{"n_layer": 15, "d_mlp": 2560, "activation": "gelu", "norm": "layernorm", "norm_place": "pre", "attn_scale": 0.125, "init_std_down": 0.0, "optimizer": "soap_variant", "beta2": 0.95, "grad_clip": 1.0, "schedule": "cos", "seq_len": 512, "train_tokens": 753700000}
Each number is 500 + 50 x the weight over its row's rms, rounded and kept within 0 to 999. Layers, rows and columns count from 0. Numbers have three digits each. The size before them is the row's rms in percent of the matrix's.

# layer 10 MLP down, 640x2560, rms 0.0687, rows 237-345, columns 2048-2175
099:480468458407485481476555541512477535512508519395538526446476416523542426427517568584588573562531486562452417540524502571578544411506490474552514509407443476468491518545505517530500461377422528449477508563440484500454541553491495566547479492509566535516540478505502493552468443463574506448422493596427570467533518474498585600510537470457522517426519526522451518505474483446466519502561
100:499522552522499440492514522469509496546522415575552583492506547510515522428620548520552510502535523485470543485529583494483408526477449574454549620591516508483497421434489446385442462404596454492521543526503544514442506461498536464434544490487493502509438542592441396455514406599529493516462530545441539546463506542662573489514502584436487528493536513444580460496478573551560450495489
101:515436557494505431518517585483505485451606426473477500533517489497549503434447484435527492484520502456557428444449438480574450516456482516470550463556436466483486442539462536365488477529547596548530496478446476528465580511509458445455498517557473526509466544486521520510464519509507481438411410473458426545543606529519415451567526486581462436473524466469501507534502487601549538513492
097:430587493504501475536476579429376523551541589559543463528649516507514444535513430488549502506470427470554387558527490450496515552590529503492481586522505542483505585607468523484467531459504414617529459409476409578553448508476485494501466504502490545455627483580496445550495533529505448423467471462386571515518442414525556380469464509482537486492497509612427566546561490484490554487550
101:525498385522496467550460540467413534452463502439570505579540537516486450510526447469490527509593471462484538430416461484504459493499487503494511489449441593568411587424508514486498439447473483430464495492498506547557500561602459418469542443586521529536552490510501461481520542487417611529555508477528506421462418448547472574524433540518509512412478512539532367542435512529541539495517
103:523515455468480557526420571465526433477492534560550528424525506555579480435477580588531485534452551493506552525428465453505502371491519482485516551473458505349457548479516475515525447475444535487493507455387540403452529551537437470450537505540523459475450547474424552466511510456502581526452509479488442453471476559546462517488447525540461452500522571486478478497417501433560545483482
102:580481538435507497438528550492562530412542471477555554477528418452520471377514497521600550451567505510468509487545478517616581610536486458563537568505498514507477477517463547580388519415455545570517557542498436452493488529610451516638478489552420438470335435511541506582564570565466562547466552560462532499440584455525566553463486381511512515494539533459498549451441476521538445533525
101:585502459591487480527518525432491484426469563436538511523431462573568493532562566632468495488575448324487485520578498483575503516491549486560443445581481486397490552548587549495514470610523588469538513494442499542387580496540545561470551533505450544574526515481455503450471478564446532497544514496520502598586586501532524528513497548524520450486509430560512455562572549455525615535534
096:495515584603479559545504512543432483553613521445423445505495447428546562460451453407541476478432472490456538548440491471432557559531482541505501515432522525519498454442448443478497559440469514452512428521514467447479551512480514391529496456522479419478522591516486534589529478482407548557516521562552477475620578416464544470526511414508460610544556466542476428579555425485524539463502
098:428490419509544516537628545491562548517526481522455467458410491564406474398527549447512465583552463488480482506566582514543529482428477539473516489535442605550539416473546473447522505460494493560463559499550477483516533540498487529448517527594479462568465425541486660463516584445554491559554494439582538572503547506586463491611528576535521587578507517460527492548543492561433509480525
100:481487462433530492550489421432440496471528548507504544520578506473531514587457513476425445499500454508473529415523541521520539538499512464420523467536536506519520498474392452453514501568521506484456486515386415481498491600504585518529562540539417438480542470441498497459462497543493487573545522390457451449463492476392489573482486486517537458501484502485418555513487484513551528479509
097:583549486475532536466463515479513479517445460513544534529428654523490434542630374499469516582535488499474537423481485503442562528552422542558451467572435391445538485536510496541599526526516476519438523559447448444453488551592569475470484509529585515458548459462485512468505515517477475518572479478548504511409542495523573502533512549460491488544541470526517478501473503527557473445571
101:448541516485408483385478587501490591567511491571504520508478437549554500481552504589508478453468537571493501468504528530451511536600517548664438490617487428457490508531607534513523480501532574452543491534442469527439504387527486554548485506569508417514526512445462525446429588474488557534547527439520491446481516571536467453442570482455597479531496516605494486569476459549513501389516
098:491559532417499603520557469496527486492493434447483504501489450433501473545485447552456479504502474583532416540466560422563467491422512539500540505449501541530518616500451453500496536460435413534433507480468528454458494478440499501457544498437513482526532418566528503486474609492521600481599512485485494496510482525466470532408476490559570480478493587613474588513537451425519532514564
104:474586554573488531639512460456587457583497468436483698506549581516526528491445517520472513558468539371404399551528462496532470536559387490497499464513443562509501535443555496455621485541460548500476514497476500463465552501475552516575449565499587489551480497475514579565532478496578452404510494511483572516477559534549452512464524508451511554391486447481475524506419576509484419508450
099:503589543521480487545509471398574546520364506480525509489499450525513481489481476453499506420483503571543518534479534518494536573495517447524564478470533509430464521592464443491462465468455540454537515500567454544477394556540507471481612450538444600484561434504458495511581575586500465429571586585471617477520528518513552500506456602460527599453449422457493473496589474546587484486383
098:406497509536509461493452437596576497482553479417424413501470552446486501507490496556491499469581536509486558394483439532532512423527481542473524540535511415487418440399518457575446466389530483528531512464509426457607501491452483503510516488447542437522577449484386552473456436447467561503549517495552485505509489496475442525529500439467495487463594518529575338516501519479404616509538
099:522505444480491453554470542530434436561507501505567471462637492485503481485521439517518448674496492475567536556555463503443607551453462411546507545532447519492541429467524461508456399443502466414513627428503462477518477524582451480456501445397454544585451609544524519485510530486474454404454554537538492562514456436427431516483548460505487605490563498486575552512456492468538435492500
102:392589516504506514403469596493566457505466546473505546504463621485530509486525405454535481531518534540512504468545592533493477482527407509470520439461463454531434474463525449513467439431554496466509560626484517411474491555448448410514443451553489479378559559467523549445468513484540533523451519463439454530524520549522467567507500447537437537554556609524501564485437579476507518460419
099:518516467400467538470419535521468639572494466510536450362479519520464454498550486514546565548534572497583465466474587517583441494405453591540507526481381472440536517504554495468519604443514500481496528516454614496489477523513464426603446481462458495557502503569522522488510613555541539460548586460536542473458595518461558466461446483512529458490492515475578483469538522497520432468475
097:484480501474511540437485412403605451479483464566530479407535556436563439471496516494469459422533555370489528502458555440494656495473549526558558436575599512428429551444447586504567418533418506404498527535435503469522389512449450459511514406553499536500456461559427567431495519551506588576485455510476566423476495500518509547489462458455531525485511456531486567478422456550539485483495
100:531485488519483559478509577561426465435513490529575496489505423452510463493495453510424484499453502429391494521473492542518519462629542431505479482509567478482440485425505444560546461431539462455582563511495437452489485541543479537561503422475448621583434513431512466445457560467503498456527516476552452465511489556461471558422486505579496454574499532496553583517574588572511566618458
100:543454468528420531429573460392477471544528608603453521487395573508413560472506561553461538466544461527576553554508470561507480469525430477570507557513529509406424558502500415534538522482513541468601549551482533587608580526466440431489491554466651506539620490463477511590514506534544593518501534574537529558485489562594497505521480571531523553545501508500532484507562575445583582516453
100:462448391546435448477536643519594573503524568558506536520558533455515534545577478608544522523509529547433522504470489491525488517504469526584573384394549455563512517543503524573561446594537493458445449485569572497531507454527562436476456466526470421472500490503527533494464483508452388357493564575480467469462417569506527525519511529479478415382523492559503495462506535490503483513553
100:575554494524515516473493438494345462481424513483607494434578451557514402524474417556543547502590541446484532509546492468566567483509496414572590500533558470564479491544554498561486440463555398493527408505616408480471579515477521583554472535491542484518507510577483465502507555500543500487576558499482511519509520545504475422432499443472572523521522501500519510542489497513548513511544
099:455479514502417458515478512533542477481511481475383540549462455483495477509500464505532488521484562583461495503478422479500547433515559475605453510504491455472427444515520500474439533466405560554578475507525553433564607456444485605487478445598528523459525473547459434629554502494551448449502579470495471466500469565574394401541535522518518430483612525448499514488479470485556588568446
106:472526573443521418500435516489496530412435524462468410478497522461591478577474478418516424528455450376540492399444478416510455429473550526497480500557527497483439546456450463477429471408552502441473499454569494484427409485442548516474532433453516498553529578457473357508490491495461523496488440361429444463486474483456433474510429384464443538512440419509505473521534475511428449522373
099:412512613477428577569454512475514455474451505481559467526418484457500542503486465499483442506482530455587482460542457465517519445484450524406567578463446564549497506530499552450536466562388581583405443485412442424399472422482431535388506495506525540540564459523421560558504500469472519500501498495482419521506485515473533522419569474495485539522526563479460611502545568510424515491497
100:461464528496499466463544450416485538505420442499514490427425449402502352494516479557622517535510439433484512586467470495601517471536554564479566471556512389591439547516535517560440486401520558511490460438539500510559483415539407498511530563491539400601455521482479484489431549535491584480394504482435520516478568521515394500505492421548472540520518525419607560439455443524542519448438
100:521509428502514532504368477505478565550539508570451447416480542405496530495569505452546478551527402475387409507527516518480465554472451485538600463519482465477483451375523473504439492512564498534558452507520503455495517478399468497463473539517439472427470527465483546549513577526530469534521581460528551467459452422550437570510489515481547471551550471377451518397518501463472475362399
096:460538437518504502475515403554538424488504497539593354498479458563521441477440523532551407466486607461478398484532501512434515451509498591541532474486472531482505486595537547520514495571455470529523488512537593455501584490464498461472579511378471451585442514565539545507467487441566418481494592485532437475398537412557555563488478476429490578446502553499467505540434507488484473556508
099:519543481559476451428613446584551493514501512605499587513475481562538547551488537478422508461455524584594547516483525444429460579526364500508560489481450502491547437468477525560517576472505503447438525426529488465543495497517588460591514502473514513525450538494551532497475550584552414528531529435509498517497448396549531507502573536542479613465581467511400436401586527458555476535651
100:420606456462513462473469526532551442457443503484428589463552439535453617511445589501408463514554577678554495589526555489493463467509491468498519469511493535589477519531529459569453551577471478447576578567554502426500552411428422485540530494496528496502577510380491510547511478495476535527620462504448635514538469537513540526484482505553571556516553437645536469516514475427492388549571
102:493554541571519499502454418482439439515509548407469489450472469508484488479541536528546519582510514543576439516584535476468472531412575574496530452515477551481529583538522407469468534457464550534469513475478542494440445451540480422506402462521462469475559541533512440456629508536513547497485484502388433570441532382467551566521481544515467597515467534545474496510475510456467589564440
102:510607424454552438606569530494514499500438398492442530485525521454547558446525504425427472448556530626441545462472485571491537449519475450460599441531502520516624542545478413459530499447499577409525539436485467555515558501524555496531543477494522516488532540469541451533452514460452578557595469458486503532517460519441534485507481588454536453476527492503504458505568554477531484512426
099:476499483456551509530473455576664479460443467541475574415397516505511466407461522553466362580476537571448492491524508451533511442546433421508395494517578593492541529381444463428493383463521459599500509432488547596520469477461534552481471500652472509546534472537379372446514446479499551470494539490449591467468524486478454555532513518503543501526546517431534497510514477472474482416474
106:437431571508528405614603491543596577513514443508501519553489459466468531495429538530486508509455482543461537489456552566452456415446456412509466563458426462486488471575551588431514543477486479460571486510530459541470540541470483459468443458599528529549473470567470503509472473502547488496497518434568498467543457479466511515506496443486511493474545475548402544457540505593560448502464
101:509482508569453565467418531458556423394522490443592572435539419526523570417470587545472551547475513366518561598520472508493490567485556564553520499568496507426496496497495499501527521480522485470460477473532547540529442493486494457520478563429509618450531528589532573422535497511528465520484474569462533475442505532556586544547461495490497490478456531581445537573372561525541487523590
107:517476512449503478578510459486436434431548555614556527523406498552528524610486470433448502529459501500507523496538525514438407501523487507472509407537528615508551484462530476432428435421668476549523534412517572432471491453486474575481506458452454512546500505559528422548473366430491565517532565462423403437456501528504550494564477503498398534482475530463600517578486535503493390480507
099:527467624524496531540466468542474463427462515431530505437480487389497528586529523537478538577421427479454471499529502594509517502377445511597482555556537374564476536374520576571468495502545463531469495491428555460466526448421425548475458580540425496536520447506548532594543534443391533518504489574503491542537529518442553419547537523599498423559568488505470511546497541499430528469447
097:433544517538553516411560466379507459477456528481495573526475567497586534472479490497563480534523478415473608497417473595427527575508507617447566553541524468540502507538499498511514519540482511492549506482523494422504502502447541493415486490381472477455519473500468530499454529462539500560511529484431484568543498522467413499542546483477539458515534496565528522543562441452455455473509
097:469483451506579505659419495454475497614583541527483559484615595532575542485460511573459489538605515655495497498588401498485514548462517499542467538612479457466530478519476525491504510537468552536447539560433562497512486449596492586457478403610464475534515608527444544568550542506481439463546377517486449503492425492371389533546553592450499594557474461505496462536462546589555527537604
101:494515555470460492478494484471435551581432491464460469507447550472607496481546477415504585554471527461417474485514497444506568463385456458465531550540443507538486595498555515457379450519492460503514429472434491458489412504533509477468505618490439448473535532465565514496547460574487573499565462555538511539554498530548450486453447512532478533548486531510544443472426485517501565584506
104:476495501549482557465473549400481575517443525435576661457488420487514559419507576490584575470504418512493567490488586515547498514485487499565515638578473527461423518564559549529467466415519509463472442486522500551501505455488462528543478404495525515544552468455519496502642496448513540412520510575582632468475523464368483499583476499490586472497465504428459451558530483452501494454487
101:420485482525484544421521542530435415563529562461468535553511492488410610540537501477472422476524449541431479434487421442498501573514425547393429491440512581418548553473564579402521536493501490546490485478549522390478523469548433525488467463400485507576441484480527558551496545411467468572504550534511520520415538457471391473588481449459507465474570535531479402509351490484434452550519
100:546422475463512490507488457471540482517480515471523463510552553550571481531565527441535472573504461524451443441512586463467590541522478466459550531454441572463503527509522424551531528441516488455534463453507406489468523513479500501521569526526456498598439586541389506489544533465511436620490516539505457579481486511495519543508424483527564508407512455445565460416607441498476575545553
101:478558533535510442540496560518450588400454470460414510532529492488514435448517440500529446402526403407538528519427520506547452400453472522536449385485380433514472520437543445483588432603538623576523554464492506552484448491532489397476522433413518510506419501465572505422535532494434488614535486426482527542467470447466498478422576543500436481481472419477440497410566499494435537503484
099:587581481462564524539525509520543490501524433469447569516413546539488499521505454549609478479584470491446431526528465478524485548471419532490514496574459576395459529559384577490419475585532455521593493485574481500526423464448498511533426479570510509534545529487470490480424531476535378485529445522432474465450539540477458489490596521485450463465522506480591494517548512571425456472531
104:451510543541520551518556536449495632402447565567548460502524519480470529582475455464497421494471509537547463572552469501473489489432525446383392540516556461476472415472441577519405399548559589535498504536542487430528409434527529558494477478533472463454546446498544399516464539481531619502417394564511451526503480529440455447497567531559479479561566539467539544496567487597444494478442
102:539482487332545491511546478526531493528495490556477490506540527517526521532472466479453462556471460513415493441432495477490486483531501488546526502439531494533529526552565501518489604563511440550566512528566526454528422516509578456431512525512530542488463549448573570580615568553535463523498442548445506462612522431549558550462464527509512418490584547497483523466573582524445513493590
101:525507472437538524468401484439433492503474480472521418526545471481510492461534538499590510461466505520506423626516532494511531504486456518413527489471413553447504488475468498506422506407510467568561527462510572498588430468531498604529434465599463421458508465423476519516418533620547383462501527462535515559438476488513517481553507521530460475491531526466541486530504452528506385535547
100:525532527459470463486494552523503564422352564462475551457466459494583517552563443469472482480442559465471463481487588426437502481487603537476486435396558511560544565550396553570528426498524485475517431458489539473470400484525518467508410549477421493561518474479576555465482455522487553464431592515458573590546570433503456452492452474469477479402457605472494572506417537498543480489487
100:499491572574496444444528619524518395579496533459513449470485573481537531586466553471477395474465561574485403539545432595557516461560457393504492560554476539605496447528561554498464595418532454574524481495529535499552458512482576556494568475452506471508511407564502428406471514526530590439489421436570522482553394445433478501537515504561596469481504456477491466481346508549509444526457
095:475495553493518491437530542519472439504482484496485574498567553560522478445595490429543504539533433404657492532524565519461428454475532474499586542466509507525459563414445520535489601510463565477415538475484526506577503521465553477503581532568465516492441488469500450494566448500449516507448512503546538508542531411500487565481457450430472442462419491513501551383504477538427565560431
099:463498503419422452560474560525504571503553412532487510500545539535488557567615508506503558485529461561509537531589467524444484495468500389569472406472459585520514466482481517512492592455402525486533436500450530486477484514510484525451546461486532552574509473507486481458475462542464522443488463460534512471484574499578587547494562526468489486526486562488448449498508513496444487535589
098:531468455516506519523488586504514514444562469538436473521488455514509527446478535560436474476613520513488517514489533525525564613493494497591532497497537568454484491503541431552505573597520492446489478541533442486575604479472539404511500546493515459501529423516540490481448551513530444528486476538523420454467568502539486508633501562474538525541481534589584491554533475561537467444449
103:590502534536500424469493567407541483471482464516458528496581472442535477475440530507489553501525424488502431447518551522496545489572488511553522493533478543582517560483400536472468509393493555534492542407362469550512481470460486486500559536620470459560504363462522463558515548472477536475442580468511520485491560503518558470459497497559513475473475560526528437532482505421448436509578
101:473540460569510456469565481550462528521553537540515468580428464444502576528435436545462456548495555485502487473449472441519505484527466524469560564515465476504445488574513491602508465552528423440526556543460517529544440482500536533505368445533544406444556597530477481425483411389395495431500471523477513463537571398500446476447595570440547537502519452491502479541508436383451557553567
099:492530583446440563522499528423487432573519538505522579527608502537503484561515566518417549450550524456504526417420499483395427470479390580507570544511470485401548520564591528501504508523619552427581540549449493477519418555481390529492527452440494498459506579512552498572448617512411495534467492545498523481535430471418492443519429516420479485583422436564532455514478506633566417476506
099:506579553518494579592549474613621553444466448426437522526469528550511538465519531487521495551502489521499504565431522444559533474459439545502427542569461496466455489581545491590582473361411336502393481522434536424432486546502503527534542520458603445394534450533522469545500619585497542546528381495530513604522507335450525452602516513570481524492545483505521520514481518479559539510547
101:451520467477583563486526527444495501441527447530518440518439482464431539534473522425458505375437577716439559545474564531488510624517500582482546525428504442530523468498487475587458492598539556512512526486516540465570493515436481527498448493549468465410498547493450510456522524447531609481465498503573500411537412546541416486470513446564509535535556545488514545471492448507532533457488
099:512469451553481443458496373445565476483536504386468520506484487458490594465497538531433464382462483493539624475550447469573535461494510446482517469397401507426427544476427555509452421455492506503523550430475417432521522595475522501490460548420504505486489430485490425469543475486480444601512401430566430511445462474519492463516459485523494416566513536451486527447449522459498485363551
101:484510541551539463513598534455524502489471500537488469564432492530521475464613449509457596514437512471525545503510544497535504561537561416453540600514501489544590551471565509481510511446489512462507594486552523470448616530616542520539473464439505493504461473547538513429439580486420424414503511583381538491538525523526560525489604449474520482539552563514465479528375475627501418544429
102:596502481434513497453581545537392603500467588542561505503555574417558395442494516467505473509387553563498458446559444519517510527519564550440552569415562453464530507604521496336555545443481462521432499436444456599540530550576432529501471500546445508525545450460490507512502538542507445444549496519529533471445479410465569438496503514476538432430528531488526523511530599579514562481486
098:537464487466496524501548408457488553525535437437419496489495509505462528551402462522543486491453557468546455432514535541498507440486537451541478482571504528468511421512539428570466611551449591492511538517467572567475517419516483569480481496482494559571474488551566636531538467523545475562557467510409458496529553550548401574637421526446490635456560491514505489580445503557561500480491
103:496539500421519488534551397564553597396508524555515550446431515510473506487529497485518502526446468537533526519515508523471588542505421498463495559442470525446499515532466387504488464375395522533463377495430518456453491457531436450500531442487484450498492557516444481495474542496446486522515484544553576488478514456520438484455407569371510548549454469527505446536491579470472417462563
095:549629467455546469493380519538462588471420441556476495516536530478508531529539483455502465488516434539452484517580481581512513538352485503503554533488491539477442596503496531483493473539449437537546579496505538562505452458537460527624500501542492438527422506519527479533477554488379502475384391498505591556501553415533476488472422472524570524523465511525447575497545503532490515650465
100:501498501406424591508530471398532404545590572454568548517568569504376558464470567624577502613537549524537489475452555538484521564537605457478490481461468551496484528375527594534495519549539457483530525517462514455497527496459448453532524482498521443545418465401456565504521460446536506484531542491574401646560542594462519527457489474479457549479520512435495524444519515450478437446490
095:449526503478524527465462565406496485401432556547500439523436411471454538405471568496481551467495549451511548494493560545543451485434444428450535593501600452539521456561511486505508516671522493447524514494511564491462514520472459551542497548624523496577472518522495506490474515513513557480443443509282523519488506527484532447446573447529565492561500439460441451428557494446592613426454
102:446466445483433589494555499479500610453489427590435527546488506550527487555504451536479526478432468529477439560425509466522553503476473442443450493434501531546559577448417551462414444549528489515530517518492468432515511480486496523518457458423498390376637496522458562587548453558507517509497505471546525493523605564522463492428472418468474511504467441550395592484483432608437534551418
096:485529453434472435454583472558526449463460489511520511508488533515570462468599503525604523569513510495533489563560457513523522481530412474398526474578534469450468486409568522512471408560526452582572454529485465512428476483577570557412530524483548429543444547602474558469502435410484475619465399545486449525565519494527472480554523526519482511553399384476639570538504497466564448553499
099:452492477541459496486430526477514549536495571520517531624453416530519512518633468530379572481507557541518538486561545468475552496494544545464586615558514536582493511496524483431481556628481556529631479530504531390542613500492505509475513483497460537599514470454468580525360377488547530498565534483393513488588544602443548471427414450456567550436438614519563406541425511511451423573458
100:548529500541520605406443553502649385480537532543479427489526536480523447423508553521467492481530524433540525438565504442557467483549532530447387449487401506510509499457594490548509557476454498608547578458512514506470482512493486598540477500476456485544450448460466492575527511467548487514546517501467563555480458430530621577470516562500572482497518528493439554475491498563513471455513
098:470422394554456618533502495432530507456517420503485519491501598431506486555490532486488504574488468484543400535537508493507464518576466554574533504534458485517493465424508436545435462536542514405551538557533490557484483541479470438541477491425481549527492430528535479441535458475568627643482488519481399597512467572409457509570473457508485515412557524507484572509497438353431576523556
098:440479555504435496570480438577540562455381556594513505498469480451481452497442497482520493541455557469366549551472430513543522495603449520497520526356520497508408524479404485567507531541481497577508486440506471479485477485531476413475499574470522497595541471506550419505509478558430588419566535545508456520606402509437550551528521469500449557445521622526456546450603543461415437528455
150:462516518490521485515508450510450436472552531435521496477547518660481524499463428561485484519494483471473496495440453506410435394432467491483568462490549498507466503476527440486468495484471496476542448572511475410568525488428479441572493463519426483496482531481459552478468528535455447463459480458388513432488470476475496519510519526485504546466561479545569494512503545489402507543522
100:441402526566535536518462434435461471456513517496481656572440456503422526499538487498458483488522528433516519568480504498491390519463484545482445463422483420467488550478567448501564478618493575539485570445471502452455526479609543435508538503467561537529468497410560480523581449562572539510399545430543430494435533603538544454520445500515427482549516498545420576533500491469499537450441
103:495505457612518430647409480468542566608594438549490470422515471491404489491450419507492533539457417620481548587503539433462531559468522518541476517477552533600486483420502425557526490436475486572491510492524494473537461463529561546590491538484448506510491477490552440464482448525460447460498561450473481535484494527580573531543470523415411503515598503536532463500526639471436467524564
097:540465480416468507501485515422405423514541460425514436549434469528544434537528452507497469555502556586514454382542495517514510591516601590570565536544521469521507499562475533487603512495470528487513540528492503446559675526432446570434475525537525483556548449497570540485544482607569430517540499429505413544481484518512500527511536495518475448477558510473568519578480466539509475551477
098:477566545451513487508480525489500547441516568515534471524518552473474539478493533602446484403532499444482477492484414443566497549518550531535536443544517470504531529551446456486549482466481516517482501480517532450501406497472486451594543511578622485568505475522507539422466457502469559516460568554561486565504483476507590501493439479563508587521518362473432478528536553509556538500478
099:566534575414491502478576540462517507452481495479478488446513543485376457513491455469544520538519496622529531447476455538541485495485531534504472491528434541467466477479415546509560501539506567505462500555444414571505399535539598476505513550544438472497506487482432486482539533449515482568471461456460509492538531440485571532513566560546507447392491380507490471484568498539556451487483
097:506462499429558481525561508471332516564564447440505520533463458484516440582487553531518542430481526487561534484575513558528480510498507468527489492509549421449451500455499465510511494532475543489576642453384490487481518476532476409488552480566489530480466458476514474459449499502478520466458498444566531423460586426380474441465512496525505437479571598454508544454525464577501493498526
101:497489485463465478545465547511532565483433468495516521615527471571496438502576558478455480500580440565460566475547460404484536594527485468526552481545497530504447431583542417559503519467422635448522471456469442490570510606452475498476463459532612518528486392399546448520478511512546537567515460496528609445563506467511514511501470529482522534507379560495532512591487553522475420535492
097:453537479562538496510502519409530501509553531502506497451497373492522528538537518488553465541497444495412511504492400449437541467546576487538464508552592404546461458530542500509416489493498436469470449467550477629634518451483467554536541548514519495469461534462397477464494460466493474524476492459440611528425509554568552545564494508484524471528481460556494593548469574513421551488568
099:469494487622458486526479559469558554596457468552347524518464522444415509527528519452418457472495497520496497595452462524541531356394444467514501472459521520476543528683513512534517486497475546448470482538506593416498431519536603433456465503559525461577375451599470504489505499516444448550485564599558553453513423500474520447504370428562557535579573570448562544524501478510433559569454
097:633421557491593475454493488506542480519496502556512464404531608490531579515497521470455396486609462465519478430505481428515515452481449449483500522389535597420571513431603587509493534364425534525448459428467522586371420477517484463491504502528568520580473488551571533563516495590360545397416556501457543591412419474509459511484461569458499482458493547531451485475509478501483460610410
098:504458521533532502494556507590489572574530516410513483518485386559448427480551507512472558537536500438529473458500594443466518502533530546518535568442491527481485507470527529436556512531452454498511452536479547530445490561472463579499499483468543406461548510511474513516519482496483541525534548539529532573532477537535500478552457479496457511563466457507544421492488574577489488537487
097:450618530551521482611464539469460537563518453443462550526487547502407455539556548455414436486522521533539455442483482616514415441494456542495599531491484557520514554581526462384543498624530507524532521466398536500525467431523547476512501493499441430527410637527581550466482498456479461423474411460550480552496490596563566496524551500512556545537532496532380538451518570442529556424441
099:518556465498484531428450533521601489520512485479505435498411407482474446518612578474422528453520606463521520519500422577583502487466528467503490508419438403510511553584416495518464537462476382450371470511407505533548525510517460547529505469520560480474620534437495540495508474542491499482504594480567437381505394546543554543476479542485411466516539502502425504548433519504461503519471
098:513458469391461535461544428424599528521454535511426398520615475459454447609504470496525412526525447489602461510556572565661472447506575496510537515505544505550505564461538442516429488556540514523470456532395534555467532470419364587411513477615410522426443485457511415494402543434494606473604468435395544494560525529461507474500477481431559428520503502470648501539550498554482546527407
099:447523502436449511538445485435491404516461453504417614527498455544549422535501461517489454491525436553467444574409421476542512554521494469571510441512506564478544534406475526550439491566437472424530463501504424475481489391471462502470500513610429490597465446583458473503557481507443507520473583540487466503544497476515400468492591579447500469488578480472504458499618417528528441409509
099:458560571481506520569502446528608453529498463558523459559557482422523437464406475511499446544450538410446451446411499465431563577550542454474533492470524514545516573478505534475405506510488506507489478518463541492504494562446476561552549460540479369448590533561439509520481530532556451564443438438542484457533556474442458460509518504530549534536565407482420507529525493422411500572517
099:577499499574498469465540371475441395438515510545423456496502497520428545576526450525543556509511521458532500487563549463532465521524520538513523483538534482484511430603510511531537573494474551469535486403492495450451534487484400660522531511531413527494484514497486491538503502554490524564441447583515496425497483552422541584450534448387546470520451458464488467468639477485478579504497
096:523469484493461405484405436452464503583478474502550445429440480457470447519499410430489520530491436436440538553466553468582441442490533502483528494526519397542567496498437559386501558388519477503582521512467558480536577560475530402453525619532533599495413600511509482476512520540433420515429540434453453511520504499414420452548472415510550516480542517472512548441408426538524542554514
098:490497478500477684452516526495452528412544552439506508430512482560527496447354471439477476416415429347457494467489591476517549571492576489514356487421539462532456439498425520552475504499468489430559548624486442493500567507438503414523477582487604531524553551521536604567553512580559636449544479462506499414549592464516512478472552542462492582342511551468466481490577524496476558516489
101:632508607527485561497509487373583463526534474473510510546454461550523517459450515523499495526491499374508467529471466407525433515570567562554569424465454476528436507435469392478525539511485545489521485614538467564501471431413574471578580521603465540490560466491491448513504498536470519498513490515478513531458519472530546553538579507558530512540518525497486424507426498518459555432390
097:439538510529520468455441505516411495518517488580509483553464551504558468393494470519543473553526480409466516570451555515444529514532417542483469472507437580401525517517438463485497484395535470473509406500536518500529563572413569483603614530486484488550576534453483521477452463449587378466493573552481555475516458482494414521514485425599551545407491522434496495501499434451503547472431
099:533453448518543519493513450430453384511520516528519510528505479538468467478492520442447522520471474477556456421540539430515600559578562519447576455566452481496545525494551476569485493510484484457540590494562473493548413496455510519497445466506566479516540504512525488515435536517506476486536532617410499516537489451455510532454530498560596523527461535522463401531535508535533577554451
104:557604532521470526479506394512496578563528464483403554556539475555477487429518466413510480503422484429479554589534526449482490555488580525496458492576525426606507431517440493491502420410462486505476457511531445423513547513517464468470596475506461443511493437561527507463484473443517546593392494536431457484511465461386490495482460566494541556410582422517468457455446569564573453548555
099:465467528513490552500509428424400558425548426486489505476498496386570395553504546499389489412544442614529508464449458481543583481404559466357462424511502520491505479410467501595467493477543561427390462560466476449595492530522456534500506515528490470334579480477447543448427487483515447571525580442452524469511530474539527460411499438654456516505486571422506475562490517592486442559501
100:508478450538567546457507456487556594549503428494442528435410491568617593549486530500471471459451440521578541452425506462510589518544489533426448399547541546468513504521458583451514616607513522535496486501450516426538581541487475520450493474454508565445409424514623552504513607549479461413459504508464527484346413457577453545526485504450457461500513567489517471521465553557407524499464
099:457497424546494504474494450448496588607581510512515499487395448488596451446391500449430458447490410398479514528485512467496521444420500487551464531462444476567431510378512478503399498501532512522597534554524483503477526508444412442534529397465559465490488468558541455485479453516551532459508538599467459452459555381474438528452569491490428555389487559465542395452485537516501441550549
099:520525477522556549524543502512610394518466473475454581439414525467466493589503515523481477565530535519484514533657511483562529508552460556500512500472468565538407465493570570432562548494443581352523536592527448486471532501560521576541485474468434389519512428429520489519559473536440547540484538484601459537441419588549488573479467475502493461496561538414520526514458533502531436541400
099:436542449478542447530622546622563522634487580568392517456506419455523519457469601406468449485488505530578588433431550526587382515553445539529435492480531528449472490470439469562417447556624487548581458497532511449525451521472456503486470467491481414470494560463478520471441455564611494565516481494590542517544439502515613498440409504438484461366408511515440479556561472539480453542501
129:466395494481477509560443476429515551471533502500449482505517459489407453524674536552534448450504437402469528531472535465504518477540483539514467493490521492592513482565530535514552458535471636449539514414565533415478486625489524521492523525458470463498374520505421542535542475457442453512518445439467492490496588539519518634476507497523510439449490435532500448536451541550556463534503
099:404487528457525449542478479519446500476576543452525378465491522469525525435570499481554481502487501573527481490450459490481534487488564505517506449571525466439477596446484474452523516424505485572532472483502483485496433568536542496449531486465615400511528527523457481513455445488549522479482496494453439464496448474423477409565478533420544466470520500624445478531561485470454490409523
097:497549501498421476433469477514555503431551474482630604516451523508453512485508604579411456492583591580518562423396447501433492535533437528443494474561529441663457564521376419488548471407499469435510503524494465479436514477567427589462585479446558586440507561502544502437519393505436527480490528495558524359492503467581541492481550482505431512478589666545555608454586544412385444442503
098:551498543477425432456458485494567448473523488510543424485559411425460519454549483557568553442443433302523520513489451509500576500597559449449599521503528428523533457437520543510460441501441528489529419513494475409552422499525478559450477514500465548497378499466406433562450464476451462560464561400481499549535472553376550530532443549502487487565492461513517502568533532428521540550508
097:527519444543514549483534463463463570403472527469521493575433537450453520532478541483601533487453428496522566448537553486644597484497504539452506547500543512507557568481559451467496394453471520443443559502546550471418587486473511465504516560507479458606521450604499571518557505651505564507537512516424499407424458495524464440537479551466460453513552579503512388543550566540559446514463